{
  "n_layer": 15,
  "d_model": 96,
  "n_head": 3,
  "n_kv_head": 1,
  "head_dim": 32,
  "d_mlp": 512,
  "vocab_size": 1747,
  "activation": "polyrelu",
  "norm": "rmsnorm",
  "norm_place": "peri",
  "norm_eps": 1e-06,
  "positions": "rope",
  "rope_base": 10000.0,
  "rope_fraction": 1.0,
  "qk_norm": true,
  "attn_scale": 0.225,
  "bias": "none",
  "tie_embeddings": true,
  "parallel_block": false,
  "extras": ["local attention windows", "capped logits"],
  "init": "trunc",
  "init_std_qkv": 0.0534,
  "init_std_o": 0.00975,
  "init_std_up": 0.0534,
  "init_std_down": 0.00422,
  "optimizer": "muon",
  "lr": 0.0135,
  "beta1": 0.95,
  "weight_decay": 0.0062,
  "lr_head": 0.00615,
  "warmup_steps": 24,
  "schedule": "wsd",
  "decay_fraction": 0.654,
  "decay_shape": "cos",
  "final_lr_fraction": 0.0,
  "batch_tokens": 8192,
  "seq_len": 512,
  "doc_mask": true,
  "train_tokens": 100000000,
  "steps": 12208,
  "dataset": "wikipedia_en"
}
Each number is 200 + 20 x the weight over its row's rms, rounded and kept within 0 to 999. Layers, rows and columns count from 0. The size before them is the row's rms in percent of the matrix's.

# layer 3 MLP up, 512x96, rms 0.614, rows 369-405, columns 0-95
077,213,180,219,194,212,175,215,201,225,211,202,201,205,160,176,157,143,198,169,235,184,183,192,165,214,189,238,215,198,185,234,180,194,218,155,201,212,185,229,211,218,206,166,186,183,198,216,185,179,208,215,238,216,189,217,194,223,179,168,204,190,184,211,224,225,183,194,179,225,182,195,172,222,207,182,208,198,212,192,203,212,185,186,182,202,190,208,216,175,241,198,213,196,210,216,204
123,199,191,211,208,181,178,224,192,192,206,182,147,208,187,229,229,202,196,196,203,203,210,195,216,188,150,235,196,186,177,201,225,203,190,205,209,168,195,180,206,179,172,200,221,189,244,174,199,191,251,185,176,212,192,185,198,232,184,221,171,170,215,194,212,205,210,215,202,156,218,170,153,191,215,161,194,208,183,203,223,211,171,203,178,211,179,188,216,202,202,210,183,194,172,195,202
165,183,221,209,202,187,204,215,223,213,175,206,168,217,235,204,184,192,195,213,202,195,199,180,194,205,191,197,201,190,193,201,155,245,198,210,183,192,184,194,185,239,195,191,195,178,215,228,208,193,227,196,174,176,218,204,245,210,175,217,215,211,226,192,210,185,231,217,218,199,166,229,173,223,191,207,219,203,192,199,225,166,236,184,177,247,223,231,214,166,187,237,183,188,211,194,175
163,208,199,240,187,195,202,224,240,213,168,214,233,199,185,229,222,182,206,212,211,193,185,193,243,222,248,222,181,195,186,199,200,184,179,180,201,198,219,239,185,192,192,183,169,205,221,211,208,159,232,220,204,190,195,230,176,220,206,194,195,189,203,171,186,223,193,189,205,185,194,215,198,214,216,248,212,198,225,200,183,208,193,168,187,178,243,232,209,201,203,212,228,171,184,198,213
133,184,185,210,193,181,191,169,182,184,192,196,194,207,188,238,180,184,205,221,169,223,182,199,218,210,190,229,166,189,224,196,195,204,197,205,241,233,144,194,179,193,211,204,201,186,174,195,230,205,220,188,169,176,174,211,212,161,180,187,186,182,185,192,209,236,202,247,203,199,180,180,202,186,197,218,192,192,204,195,174,175,167,197,192,157,200,204,185,249,220,199,214,204,225,193,211
143,181,191,203,207,192,196,213,169,189,206,195,171,169,212,207,188,179,180,195,191,206,214,193,192,170,195,190,226,166,204,246,214,192,199,215,199,195,216,191,209,235,219,205,181,194,235,202,243,183,201,197,182,215,218,224,202,209,156,223,208,200,185,192,193,176,211,208,232,266,182,191,179,226,227,186,210,150,185,171,197,180,186,169,181,191,189,216,228,213,204,209,187,221,211,229,194
149,192,194,203,236,172,231,185,220,212,206,206,196,211,186,204,213,223,225,198,172,205,184,215,191,214,213,201,233,198,181,170,202,179,179,195,202,186,195,221,195,202,182,220,181,218,213,214,220,195,234,215,214,212,230,207,177,207,205,231,230,265,206,166,187,201,203,171,211,159,190,203,215,188,198,178,235,196,223,195,193,178,226,210,205,240,203,159,193,186,173,211,217,200,179,238,173
110,183,210,177,228,193,236,182,186,173,189,216,168,227,199,177,213,187,197,200,180,207,181,193,185,207,193,203,198,208,196,190,169,186,210,203,182,216,205,203,185,190,229,202,203,192,198,158,207,216,198,203,215,214,230,186,187,190,183,199,211,193,208,213,151,182,188,226,214,214,150,211,193,175,189,199,184,215,186,238,197,185,207,223,237,167,223,192,169,209,233,173,179,205,189,230,136
017,170,194,188,201,202,163,221,193,217,202,204,190,203,196,170,188,216,193,166,227,213,208,189,226,191,180,171,191,193,172,208,183,194,171,191,203,213,179,175,191,169,213,199,183,199,189,177,216,205,209,197,225,185,212,187,205,151,181,156,239,184,197,195,198,205,222,194,180,226,228,203,218,205,182,245,216,246,233,215,168,201,220,212,189,233,207,171,199,174,209,200,211,183,211,191,155
010,175,212,148,174,196,192,200,165,205,192,185,195,196,243,206,198,183,196,198,229,234,198,196,195,183,181,195,177,223,164,189,180,190,212,185,178,179,206,199,188,211,226,194,228,195,232,190,164,192,205,219,197,168,219,217,175,214,204,199,195,254,213,197,179,169,218,197,187,213,217,216,197,207,216,241,253,183,183,195,221,191,206,218,194,215,203,177,193,225,178,179,175,169,199,187,192
012,200,195,163,199,176,200,173,214,225,209,178,192,216,197,200,176,216,215,189,205,182,231,209,150,175,174,182,198,186,204,193,231,191,174,162,193,192,210,183,205,199,197,198,171,190,192,190,200,175,215,207,212,193,220,156,220,181,160,193,237,202,247,206,206,208,210,180,178,210,232,242,212,217,155,218,222,212,207,211,191,205,167,184,190,220,206,184,173,204,201,192,197,198,196,238,227
171,207,177,251,195,185,209,201,208,220,193,206,217,219,161,177,213,201,158,189,209,192,221,192,202,216,217,175,180,203,216,233,183,211,234,230,212,157,207,182,190,208,214,178,197,184,214,179,213,166,232,174,201,200,191,182,195,187,166,194,217,207,170,200,212,214,216,157,230,171,204,198,208,158,187,203,186,239,231,213,170,204,182,193,210,187,202,232,213,175,189,205,182,204,197,190,215
009,212,212,222,234,224,202,177,196,206,214,186,193,200,165,168,214,205,210,197,182,230,224,182,234,202,182,248,225,206,174,208,195,216,204,200,242,206,213,244,193,210,218,202,227,191,198,187,179,188,166,184,195,217,199,214,208,218,240,201,205,186,203,191,178,180,203,192,158,238,200,180,192,215,202,179,217,182,176,151,211,200,185,196,175,210,180,222,200,172,192,194,228,198,204,164,220
161,220,212,188,179,219,208,204,239,207,185,195,233,210,151,213,224,215,194,235,176,188,198,183,202,208,234,176,209,187,224,190,189,210,230,185,209,205,190,197,184,180,218,150,201,222,201,225,194,212,202,185,174,216,204,203,206,217,169,195,187,171,192,207,195,193,220,190,213,189,205,199,218,171,262,222,220,171,214,175,201,208,195,219,251,205,205,187,199,178,208,204,235,222,178,228,202
097,201,203,185,237,186,248,223,233,245,192,223,202,212,200,236,201,188,209,179,207,223,203,201,180,208,201,174,188,208,183,213,201,223,194,212,200,183,199,181,212,211,235,214,187,219,191,207,233,200,200,215,199,248,191,187,214,211,211,203,190,180,184,175,176,211,201,183,221,179,199,167,219,189,235,219,190,221,246,195,202,211,157,217,169,220,179,162,195,216,225,198,219,207,164,212,190
108,236,230,209,194,220,198,224,258,225,173,186,228,226,217,204,203,215,220,193,220,205,160,198,211,199,206,220,214,224,197,194,190,201,215,242,174,246,213,219,181,220,213,235,218,204,191,187,184,180,195,161,228,171,217,217,211,213,201,184,194,206,217,188,197,202,184,205,219,217,184,202,205,230,178,211,189,191,198,218,216,167,175,172,211,216,231,175,175,219,212,179,183,224,202,210,198
009,185,210,173,174,222,207,211,169,209,185,216,184,227,213,185,210,207,201,158,229,201,192,194,182,233,160,236,215,169,196,201,198,211,203,199,193,173,226,215,167,194,212,155,215,231,207,206,187,173,173,209,207,211,194,197,184,202,194,186,191,221,243,221,177,224,204,184,169,182,201,219,202,220,190,213,226,181,198,206,210,216,178,194,238,234,192,198,189,195,233,216,170,199,204,248,196
011,204,174,203,196,234,246,203,196,197,211,171,233,208,206,205,173,254,185,198,201,231,211,180,234,188,227,178,194,201,174,194,204,229,230,221,199,206,214,202,180,222,175,186,223,173,188,189,230,197,195,200,202,203,214,208,172,217,200,221,197,178,180,206,209,190,221,174,175,201,214,196,185,216,217,187,176,183,219,168,230,206,195,244,222,200,223,166,196,183,241,209,193,220,228,195,176
016,186,250,217,180,203,228,205,219,182,163,181,175,211,195,214,210,221,219,211,201,193,215,207,178,189,218,210,229,193,182,210,207,222,189,208,189,208,198,233,193,250,180,227,209,197,199,207,216,190,216,204,219,224,222,192,200,192,200,228,216,197,201,234,218,171,188,201,215,170,183,185,139,180,186,164,215,252,225,216,198,194,202,216,194,162,196,212,229,196,172,204,223,195,215,192,194
008,211,189,183,216,225,195,176,214,211,206,217,197,204,200,178,216,198,213,194,197,231,156,212,177,212,189,195,205,185,208,225,237,186,201,228,193,219,195,192,168,235,210,185,216,170,211,202,219,176,211,209,212,196,216,213,164,219,194,202,179,202,207,226,171,176,174,257,206,197,172,195,180,176,232,190,213,193,200,215,231,207,230,201,197,209,195,230,176,218,247,234,206,196,175,169,230
138,208,200,182,207,192,231,233,199,181,191,213,235,183,198,200,218,199,191,204,221,213,176,177,210,212,184,215,212,211,218,179,211,196,221,192,218,238,223,156,191,188,194,202,225,197,214,199,238,173,224,199,228,173,200,232,183,217,196,199,188,227,201,179,185,157,218,224,192,208,214,220,222,192,218,248,181,200,200,212,241,176,191,229,195,205,224,179,237,218,190,180,190,155,206,203,225
150,192,191,200,192,175,206,179,212,199,194,186,256,159,193,206,208,173,197,173,195,242,166,195,233,209,208,196,219,236,203,181,180,188,193,177,199,192,186,182,180,166,204,201,199,201,213,210,222,203,197,206,202,205,209,200,196,216,174,241,224,181,199,217,214,187,189,177,185,198,185,184,209,222,273,210,215,182,233,215,224,214,196,198,201,228,210,183,215,201,233,211,199,197,193,239,164
011,168,215,187,237,196,247,179,181,191,212,194,190,201,147,219,189,235,211,171,172,176,191,156,205,194,207,176,205,205,206,209,194,171,175,205,212,217,198,201,190,205,190,198,184,182,207,190,193,212,187,201,221,219,171,214,193,240,209,195,217,175,158,210,193,211,190,176,240,203,217,190,178,221,212,190,237,229,253,215,192,196,188,206,196,186,224,205,193,240,200,192,217,194,194,180,212
145,208,146,226,163,216,191,232,201,205,200,242,240,195,236,204,210,200,207,223,225,214,234,196,225,187,188,204,216,191,194,184,218,198,195,194,160,220,171,202,143,216,220,196,197,181,211,181,203,201,223,221,194,211,217,198,199,208,202,191,213,208,190,202,207,227,220,200,238,173,166,159,197,178,198,211,198,168,172,225,212,208,189,199,194,229,199,166,190,219,203,200,220,199,202,176,201
146,205,224,209,207,196,226,207,241,159,159,186,211,182,169,185,195,220,196,195,214,204,212,233,215,206,209,246,195,189,178,245,183,200,199,244,194,225,195,184,198,193,206,169,211,209,165,214,226,179,208,196,202,210,217,217,215,183,211,210,191,158,216,184,197,233,171,176,214,239,197,219,219,213,147,186,199,204,203,194,237,198,179,219,198,200,197,187,200,173,220,209,216,205,190,188,204
010,211,192,208,233,196,161,194,198,207,204,218,213,227,209,179,194,205,197,195,233,201,167,214,187,180,187,149,214,194,202,199,154,196,178,201,245,213,180,208,193,192,171,193,215,210,219,205,211,205,169,226,207,211,171,176,163,193,202,202,211,185,204,203,218,215,159,241,208,204,190,179,178,190,161,200,219,169,225,209,213,224,188,216,170,196,198,221,182,229,213,238,171,193,175,204,204
011,188,196,164,214,213,193,227,246,185,199,166,214,202,219,209,177,213,223,183,225,198,194,190,215,210,187,204,214,193,218,158,232,221,218,196,132,226,178,178,221,181,209,209,249,200,192,197,186,227,173,193,207,209,201,225,185,205,199,225,207,190,223,211,178,199,208,242,194,189,222,226,202,236,207,194,196,191,205,193,210,205,198,194,257,190,204,205,210,202,207,208,201,213,219,233,219
112,193,183,205,220,176,216,183,217,174,204,186,196,223,160,208,188,217,182,158,230,187,204,220,184,227,208,199,256,175,182,192,206,190,217,211,210,232,193,167,207,206,191,205,215,196,210,191,246,231,215,202,214,202,182,220,218,176,172,232,211,194,203,202,175,239,180,180,224,202,218,195,237,199,171,224,179,200,208,176,222,209,191,191,190,149,211,188,204,189,219,163,205,195,196,210,205
121,210,200,193,184,218,171,190,200,202,189,217,235,196,208,187,184,197,172,184,253,190,185,183,210,150,198,218,155,184,220,206,192,187,200,203,211,194,231,206,209,196,193,182,185,207,197,243,185,178,212,211,174,204,191,213,199,200,202,212,177,178,169,210,201,186,196,156,219,175,203,210,176,243,215,200,205,174,187,201,195,211,195,165,169,196,263,234,194,224,186,183,194,189,190,227,196
136,218,215,233,215,205,221,175,214,169,215,198,183,248,179,206,196,199,195,192,180,158,237,220,213,195,198,221,202,189,212,267,207,208,206,226,213,208,220,203,164,190,223,193,194,222,210,197,230,199,218,204,214,211,198,175,187,196,212,207,211,202,194,184,177,216,186,174,231,195,214,236,211,208,185,204,219,217,211,253,221,223,218,218,183,206,216,188,164,187,221,181,222,186,228,216,197
014,200,177,183,190,176,204,205,167,206,182,175,193,185,170,208,228,199,198,216,207,175,228,219,170,176,185,201,223,223,182,190,191,216,180,166,208,177,191,229,155,182,191,189,239,208,231,215,190,198,185,222,175,229,168,199,200,207,189,214,185,190,210,216,184,199,189,207,222,215,186,168,159,183,171,170,233,226,200,195,234,179,205,179,201,193,188,207,217,207,199,151,205,173,189,220,188
144,180,185,167,199,189,196,196,200,206,181,195,218,189,179,185,206,178,215,226,195,206,205,209,266,187,144,200,175,219,220,221,190,196,197,236,208,186,206,186,213,209,195,193,204,184,177,202,226,173,196,199,200,178,210,213,179,193,210,211,216,183,193,194,196,177,181,169,178,230,242,257,237,201,198,219,207,192,218,190,172,204,198,192,213,192,194,164,216,211,224,203,164,218,189,234,178
023,200,209,207,186,172,171,215,187,210,214,215,213,196,181,173,189,194,246,197,184,225,180,177,210,193,197,221,232,160,186,162,222,184,163,176,204,198,204,190,196,189,200,203,224,219,217,194,214,192,184,194,195,201,200,186,191,218,207,162,181,189,220,184,169,219,214,191,162,242,170,201,162,207,176,193,217,193,197,222,173,210,172,236,167,208,235,180,195,186,167,209,219,215,172,202,186
039,185,203,207,200,222,212,196,192,215,191,209,175,262,234,207,180,206,180,167,190,209,221,207,160,210,221,201,187,202,212,210,164,189,196,218,190,202,196,229,228,204,233,226,172,193,228,206,217,237,199,181,221,162,197,216,220,178,195,162,198,200,210,211,183,176,207,201,227,225,211,186,187,182,204,192,173,195,193,235,209,185,185,206,217,146,213,177,190,207,218,197,191,217,222,233,179
134,205,195,180,225,205,228,193,234,197,206,186,205,201,199,192,188,188,203,204,187,165,173,174,182,192,172,203,185,233,165,196,216,178,187,186,199,192,212,243,204,177,206,197,171,199,209,184,187,172,162,230,162,195,192,185,199,226,180,198,212,200,200,165,201,148,228,226,216,198,207,206,192,209,190,160,194,209,186,221,232,199,160,204,227,232,205,216,179,210,216,182,174,206,161,183,184
136,220,204,203,177,215,212,234,177,206,179,191,195,213,227,178,194,206,198,179,189,193,252,200,216,180,189,182,162,178,181,212,192,218,216,192,207,219,194,189,196,195,242,209,193,221,206,189,195,229,188,191,252,191,207,212,185,192,142,231,191,176,190,177,190,187,190,204,229,172,195,188,187,173,211,168,195,220,198,166,208,191,233,215,180,176,218,196,174,212,178,202,181,228,208,238,187
021,183,207,185,220,176,222,203,228,210,214,213,229,187,200,173,189,199,235,201,174,206,233,199,207,170,171,183,227,177,223,241,199,180,179,170,200,223,228,162,208,214,193,193,215,213,171,230,213,180,205,195,205,201,204,179,195,177,199,183,204,228,237,185,181,209,235,202,179,220,203,189,194,233,161,173,213,206,198,203,204,179,189,198,200,185,218,154,207,204,169,178,199,224,188,196,239
# layer 3 MLP down (transposed), 512x96, rms 0.24, rows 369-404, columns 0-95
075,180,211,207,194,225,228,225,201,186,175,154,218,186,170,182,172,170,198,194,164,221,228,226,171,233,211,192,227,199,207,188,209,161,180,188,196,206,182,205,220,224,220,216,182,154,234,208,213,226,205,200,219,204,191,209,178,199,222,189,183,197,187,200,231,204,188,210,195,193,209,221,238,218,203,193,246,191,221,190,201,188,224,214,216,188,215,189,214,216,209,251,194,221,203,208,224
141,139,214,237,203,182,169,221,229,196,203,203,180,213,204,206,186,201,217,193,204,216,197,214,226,210,226,225,187,207,181,178,206,222,195,204,179,190,233,166,206,206,198,200,207,197,209,216,184,230,202,178,222,210,234,210,212,212,172,225,200,189,222,204,186,235,194,185,233,193,208,173,194,189,197,188,166,211,193,185,196,225,183,193,162,186,228,157,202,177,196,192,208,229,167,187,252
143,196,221,216,196,201,199,233,258,220,213,202,172,185,226,205,237,205,208,199,188,190,243,194,184,202,182,199,186,178,194,229,158,204,205,189,173,188,195,184,201,210,218,200,228,203,209,214,247,230,190,200,217,200,201,247,225,216,195,178,199,169,223,208,181,210,195,199,177,190,196,168,214,198,217,173,201,200,194,220,177,208,201,173,238,212,202,205,240,166,188,216,206,183,167,213,217
146,195,210,196,189,202,218,207,194,190,180,176,225,197,182,212,241,196,215,166,226,170,214,217,188,188,222,216,194,207,192,189,260,184,184,206,190,183,203,198,187,229,219,204,209,201,242,186,201,204,195,236,222,193,183,205,197,216,174,225,212,202,165,179,215,226,192,239,233,212,191,185,205,212,199,188,181,185,199,182,214,176,190,182,204,183,236,245,165,197,203,178,209,183,168,241,227
132,164,187,205,206,192,176,208,157,193,165,201,190,218,217,223,177,214,182,184,176,205,216,213,229,188,212,216,193,212,186,194,214,201,196,198,197,207,180,195,195,194,198,214,184,168,220,209,182,219,169,170,182,248,232,176,200,194,224,179,245,192,184,227,197,205,187,205,214,170,177,198,232,208,177,211,214,259,168,201,181,199,191,223,201,220,204,218,194,231,230,210,197,199,208,247,199
147,204,201,205,200,215,206,193,187,219,221,211,195,212,216,186,191,207,240,224,184,208,234,199,205,157,184,191,171,198,222,194,177,176,235,213,183,220,201,205,222,215,214,215,195,192,245,203,189,199,233,203,196,209,199,217,207,188,198,204,197,155,249,183,173,199,214,189,212,225,203,170,246,150,214,188,208,190,222,228,190,197,175,175,191,180,182,191,216,212,205,173,146,198,217,191,185
147,193,161,207,181,193,189,198,162,179,138,165,200,185,177,176,183,166,202,190,204,205,225,170,223,180,155,227,224,190,193,229,211,193,181,173,233,241,192,199,190,200,193,204,189,214,193,202,196,215,222,189,214,231,175,196,194,179,213,170,186,215,202,196,209,203,182,154,218,196,204,188,181,189,194,195,189,179,201,219,187,220,197,206,185,207,186,189,203,198,178,198,151,201,239,209,208
101,205,199,182,181,183,186,181,194,210,213,219,206,198,208,196,214,155,212,228,182,227,190,218,180,167,180,205,212,169,187,203,182,197,222,182,193,180,182,214,202,181,224,180,216,201,174,148,184,226,187,214,186,144,179,181,188,182,196,187,224,197,186,169,194,202,204,258,214,222,180,180,210,161,234,206,206,171,199,216,192,221,227,203,217,179,203,175,196,213,217,178,193,177,189,214,189
017,205,207,202,210,215,199,174,192,199,193,215,212,200,184,193,202,249,209,237,179,199,189,190,185,174,187,199,213,212,195,182,199,191,189,220,236,167,225,196,235,229,220,183,158,204,164,217,175,213,256,202,173,189,205,217,248,204,187,202,192,184,231,194,188,183,204,227,211,205,214,162,191,222,198,186,189,172,166,212,194,206,205,209,210,210,214,178,206,208,213,199,178,235,222,250,203
009,209,212,190,198,211,237,200,177,211,228,201,213,188,214,230,229,228,186,204,206,212,247,217,177,251,229,208,203,179,176,188,202,227,198,226,182,175,210,196,209,188,196,193,186,180,188,202,199,212,171,179,202,170,195,224,182,209,194,157,189,213,216,180,205,189,194,231,225,204,186,198,223,233,187,223,210,177,208,253,202,179,225,181,181,192,213,187,227,177,231,213,174,218,218,182,191
011,176,211,184,204,207,218,215,205,199,217,232,222,220,245,200,218,226,217,220,181,202,217,215,207,198,202,167,185,193,200,231,194,202,215,207,192,227,209,197,192,216,204,183,207,187,200,187,170,197,221,153,228,157,229,200,204,234,198,198,184,196,220,246,214,178,198,171,198,232,220,225,160,202,182,178,201,177,170,241,182,183,189,194,253,174,214,198,213,183,203,192,207,208,201,181,208
150,205,213,185,186,190,166,214,175,228,208,172,211,190,174,194,204,193,204,210,200,211,228,205,193,212,193,177,181,189,217,230,192,216,239,228,209,189,234,196,119,197,223,212,204,220,208,191,211,203,176,232,182,189,193,175,196,209,208,221,198,208,186,204,262,204,228,182,184,209,184,191,202,204,193,178,199,238,189,193,215,191,219,196,214,226,214,191,196,182,200,176,166,180,164,216,219
008,163,170,222,228,194,173,236,204,230,178,207,206,222,189,191,184,196,219,200,194,186,211,205,194,174,192,193,211,172,157,225,231,184,165,215,195,197,196,174,178,191,156,183,202,182,197,169,147,184,213,219,216,188,206,196,230,218,203,171,213,208,180,209,203,196,190,218,182,198,209,211,195,201,194,221,197,189,197,197,175,176,213,187,187,188,217,187,207,156,182,214,205,218,266,210,200
135,205,222,198,194,181,224,200,191,218,196,169,198,178,200,212,183,201,179,173,192,200,236,204,207,218,191,172,181,213,246,218,206,196,178,198,152,235,204,209,200,162,202,190,198,212,165,212,185,183,229,179,168,230,183,204,223,229,180,175,224,214,238,190,180,194,187,227,179,189,206,221,216,198,195,195,220,246,204,201,203,192,191,188,147,222,197,196,200,172,208,183,225,203,181,230,195
098,222,207,191,191,206,224,198,216,195,203,172,184,225,216,199,199,217,198,228,232,234,178,211,211,196,186,209,182,190,256,170,241,197,165,195,189,196,205,197,246,212,158,206,212,208,203,220,193,188,183,192,193,207,155,197,205,234,193,204,197,196,199,172,228,172,208,211,169,186,191,175,164,177,181,213,194,201,185,212,179,202,177,199,143,216,201,176,205,220,203,221,214,215,215,188,227
117,225,219,211,224,191,169,190,193,238,185,166,226,218,183,213,202,202,199,147,221,161,211,172,205,186,195,223,199,213,162,220,209,169,213,203,232,242,185,197,183,233,191,196,190,187,169,190,212,184,209,207,207,224,186,218,222,217,179,198,222,203,208,195,225,187,187,197,231,241,201,203,173,195,198,187,184,189,202,223,161,194,222,223,180,222,179,199,179,206,201,193,172,199,226,185,175
009,211,198,214,188,177,193,235,198,212,227,193,225,212,202,221,220,197,207,189,188,210,245,216,209,226,229,186,204,178,205,192,196,206,221,213,221,198,216,210,222,147,177,209,197,166,221,239,184,197,228,216,231,169,210,201,173,202,203,197,188,216,155,172,192,193,243,208,192,230,208,221,223,198,203,147,200,204,192,217,207,200,218,198,213,174,175,202,222,184,188,159,179,205,183,202,186
012,220,185,166,188,195,209,174,196,207,185,187,234,231,225,218,198,186,235,200,215,165,194,221,202,192,202,216,199,195,200,181,210,199,228,179,228,228,195,206,193,211,192,206,206,204,201,169,251,175,212,179,204,202,179,182,218,208,184,206,206,201,158,173,186,193,227,190,230,232,228,198,194,226,188,179,180,204,240,220,219,203,192,229,203,245,201,180,183,217,248,192,206,224,183,220,174
017,207,249,200,195,197,211,214,214,215,189,207,211,228,212,232,209,203,211,205,218,198,210,211,213,192,211,199,201,180,203,191,225,215,203,222,203,180,199,195,177,208,179,205,208,209,165,179,184,186,185,183,230,218,172,173,221,239,201,215,189,189,163,250,170,180,177,188,202,192,221,235,188,211,207,171,185,225,189,222,200,195,207,192,239,144,190,213,175,197,197,226,236,232,182,235,191
005,196,200,207,165,204,186,228,163,211,185,169,204,206,202,192,173,201,228,191,236,201,206,220,197,202,200,207,212,175,206,172,168,217,192,219,222,196,207,191,184,165,172,232,196,144,212,183,164,217,200,189,176,185,187,217,181,218,194,221,205,210,185,205,216,201,206,206,195,202,216,185,249,210,204,175,195,212,168,196,203,200,182,204,191,216,159,254,204,190,184,182,184,207,250,184,184
141,210,216,184,213,174,185,206,191,176,193,218,207,189,220,178,194,216,187,191,204,262,192,222,178,219,198,210,183,218,225,200,215,173,192,179,203,196,216,184,243,191,199,215,211,189,194,202,198,211,223,214,188,181,190,213,212,233,212,161,215,206,170,186,204,181,225,217,210,210,189,228,154,206,178,206,212,248,183,233,163,195,200,203,194,266,203,187,199,230,202,228,191,189,204,203,222
153,197,192,202,194,203,216,192,221,212,225,216,209,172,155,199,217,220,202,188,200,171,163,185,215,197,211,158,203,253,201,214,215,227,228,248,180,215,226,207,198,230,186,225,204,228,213,198,229,216,170,226,192,220,221,226,231,203,181,185,202,203,207,192,211,200,194,193,212,218,191,182,220,188,194,207,205,164,186,200,210,213,163,201,193,238,233,203,217,224,186,218,230,216,214,174,187
013,207,213,188,201,194,193,209,204,201,211,239,239,190,240,260,199,210,223,209,196,210,209,264,170,176,230,179,182,187,184,176,189,182,220,197,243,198,205,216,199,207,196,215,182,195,208,199,207,192,197,170,225,202,220,196,223,200,198,210,233,215,172,224,214,172,201,218,211,229,220,212,180,213,185,170,166,214,179,202,172,223,214,217,201,187,203,189,169,194,212,226,208,211,201,217,181
129,182,192,196,212,200,200,173,213,168,222,212,180,219,199,164,193,182,202,217,202,214,139,217,160,176,194,196,170,175,205,226,177,199,211,236,196,215,197,198,221,212,188,184,191,198,182,211,185,221,233,213,195,217,206,209,232,182,231,172,189,200,146,219,214,162,227,210,215,211,213,173,203,204,193,192,219,217,190,202,202,205,195,251,226,221,221,204,195,217,236,208,188,195,203,224,191
141,176,177,214,182,191,222,216,215,197,186,174,213,195,202,191,203,203,246,236,245,200,231,176,200,163,220,163,205,213,209,209,221,202,205,176,220,182,190,190,194,209,180,192,226,191,142,191,181,165,197,181,172,160,176,201,183,220,220,200,189,181,203,221,208,219,198,217,218,181,194,221,217,190,232,198,195,213,203,197,201,216,184,178,202,181,181,229,247,187,172,220,191,189,199,182,216
009,231,204,218,220,195,215,198,185,197,175,204,228,168,201,229,182,212,225,210,221,191,162,246,227,185,231,223,183,182,213,193,258,200,195,176,188,193,225,198,182,213,191,196,223,179,168,200,182,183,189,181,201,200,175,227,172,206,221,184,185,182,211,180,204,182,241,194,209,226,210,185,226,215,215,173,204,213,191,192,213,220,236,216,241,202,213,200,221,205,203,181,163,192,196,184,210
009,202,207,192,173,197,174,167,206,157,205,210,216,191,203,221,192,209,246,177,177,210,210,206,229,185,207,198,202,191,195,184,206,204,207,196,196,187,153,221,226,230,205,208,193,184,219,223,228,164,188,201,193,181,187,190,212,214,193,234,266,193,166,228,200,195,161,222,205,227,207,198,213,244,201,173,187,184,193,202,180,174,219,230,230,223,208,189,197,225,199,192,205,210,214,216,197
102,214,220,186,191,217,210,232,223,228,229,224,183,204,191,196,191,228,193,196,200,235,220,201,181,174,193,229,204,228,218,167,205,179,186,231,203,225,241,222,234,213,245,187,203,177,214,174,187,216,220,234,209,158,175,204,197,220,232,210,173,192,177,217,221,179,203,171,192,221,182,208,170,177,180,232,176,221,207,199,219,190,189,191,179,206,189,206,191,215,190,193,191,213,211,220,221
157,199,183,183,215,220,211,221,191,195,224,225,210,184,182,208,178,191,227,221,192,179,197,201,212,174,201,222,156,212,217,175,202,174,223,226,192,220,206,188,177,211,170,193,202,211,188,227,180,199,169,227,258,236,187,168,246,181,195,214,184,191,184,203,230,215,226,208,202,155,214,211,216,202,203,223,172,179,170,197,196,229,227,188,183,212,207,217,182,217,189,175,193,201,198,210,176
119,178,217,189,165,195,194,207,205,208,211,209,200,214,240,183,230,206,197,186,202,186,185,212,169,209,193,216,183,240,203,195,217,205,198,225,223,221,230,217,186,205,200,223,205,158,205,147,205,210,185,192,251,219,215,246,196,192,249,220,242,190,194,175,208,198,222,181,228,201,227,179,216,186,207,204,209,222,174,191,209,201,200,193,195,235,186,214,202,227,221,167,197,202,217,185,189
013,207,214,190,217,156,214,183,190,199,197,198,189,184,184,228,202,198,202,189,193,211,237,213,202,209,185,204,195,217,218,192,216,207,215,231,217,206,241,211,164,171,191,195,197,197,198,175,199,212,211,194,213,201,231,190,253,241,188,207,194,168,171,227,204,199,169,236,201,238,242,179,167,232,192,185,182,176,173,222,204,193,201,204,176,197,190,232,190,162,193,206,183,213,171,219,198
138,218,177,188,200,239,194,204,220,209,201,216,195,201,226,219,212,205,239,186,203,213,192,185,183,184,244,205,207,223,226,182,189,179,207,206,147,182,176,211,193,199,211,210,209,213,172,206,152,191,239,194,200,196,191,193,161,235,245,177,210,179,213,184,185,177,202,212,194,188,221,214,207,179,182,196,224,197,201,224,215,166,246,179,196,222,225,168,197,206,193,188,210,196,211,180,174
021,220,179,182,200,218,201,247,199,195,228,193,232,198,197,202,178,185,208,213,194,217,200,197,173,162,213,181,180,174,187,186,245,195,176,220,216,151,240,192,207,215,213,223,202,191,152,194,175,176,201,170,211,182,210,196,231,217,212,202,196,201,193,200,241,195,218,207,161,217,214,200,197,238,210,191,212,194,175,221,161,164,207,208,211,184,221,183,215,197,196,221,202,197,225,201,206
033,188,237,182,193,192,168,212,182,183,219,192,176,218,199,262,236,217,223,223,182,183,184,200,190,184,179,179,200,196,169,189,219,193,191,204,223,171,193,203,206,223,233,223,208,181,184,187,210,204,163,210,223,141,205,166,193,182,193,189,221,206,199,198,193,197,209,216,194,224,215,167,172,184,208,187,204,221,197,217,216,192,206,209,216,175,198,172,190,213,185,154,183,205,223,208,231
133,189,164,221,192,190,203,192,219,201,247,173,211,191,172,171,193,212,234,199,188,220,181,197,254,200,212,208,193,212,195,203,200,193,155,192,194,167,207,212,195,191,178,206,212,196,175,221,158,211,170,211,177,198,169,207,193,251,210,217,184,197,198,191,175,215,203,167,184,191,218,233,203,217,195,184,215,207,192,226,219,216,188,206,190,249,219,221,168,192,213,213,168,208,203,210,222
124,228,248,207,240,185,218,170,209,208,208,203,193,197,162,188,169,202,199,191,187,203,165,196,224,207,176,202,219,186,160,178,243,194,199,217,197,215,199,198,211,200,172,195,196,167,196,203,211,161,206,201,221,195,238,185,196,196,211,202,160,174,205,182,173,170,190,202,174,227,191,194,186,223,172,200,212,191,182,145,207,195,188,239,206,222,205,214,191,233,214,216,194,213,215,203,188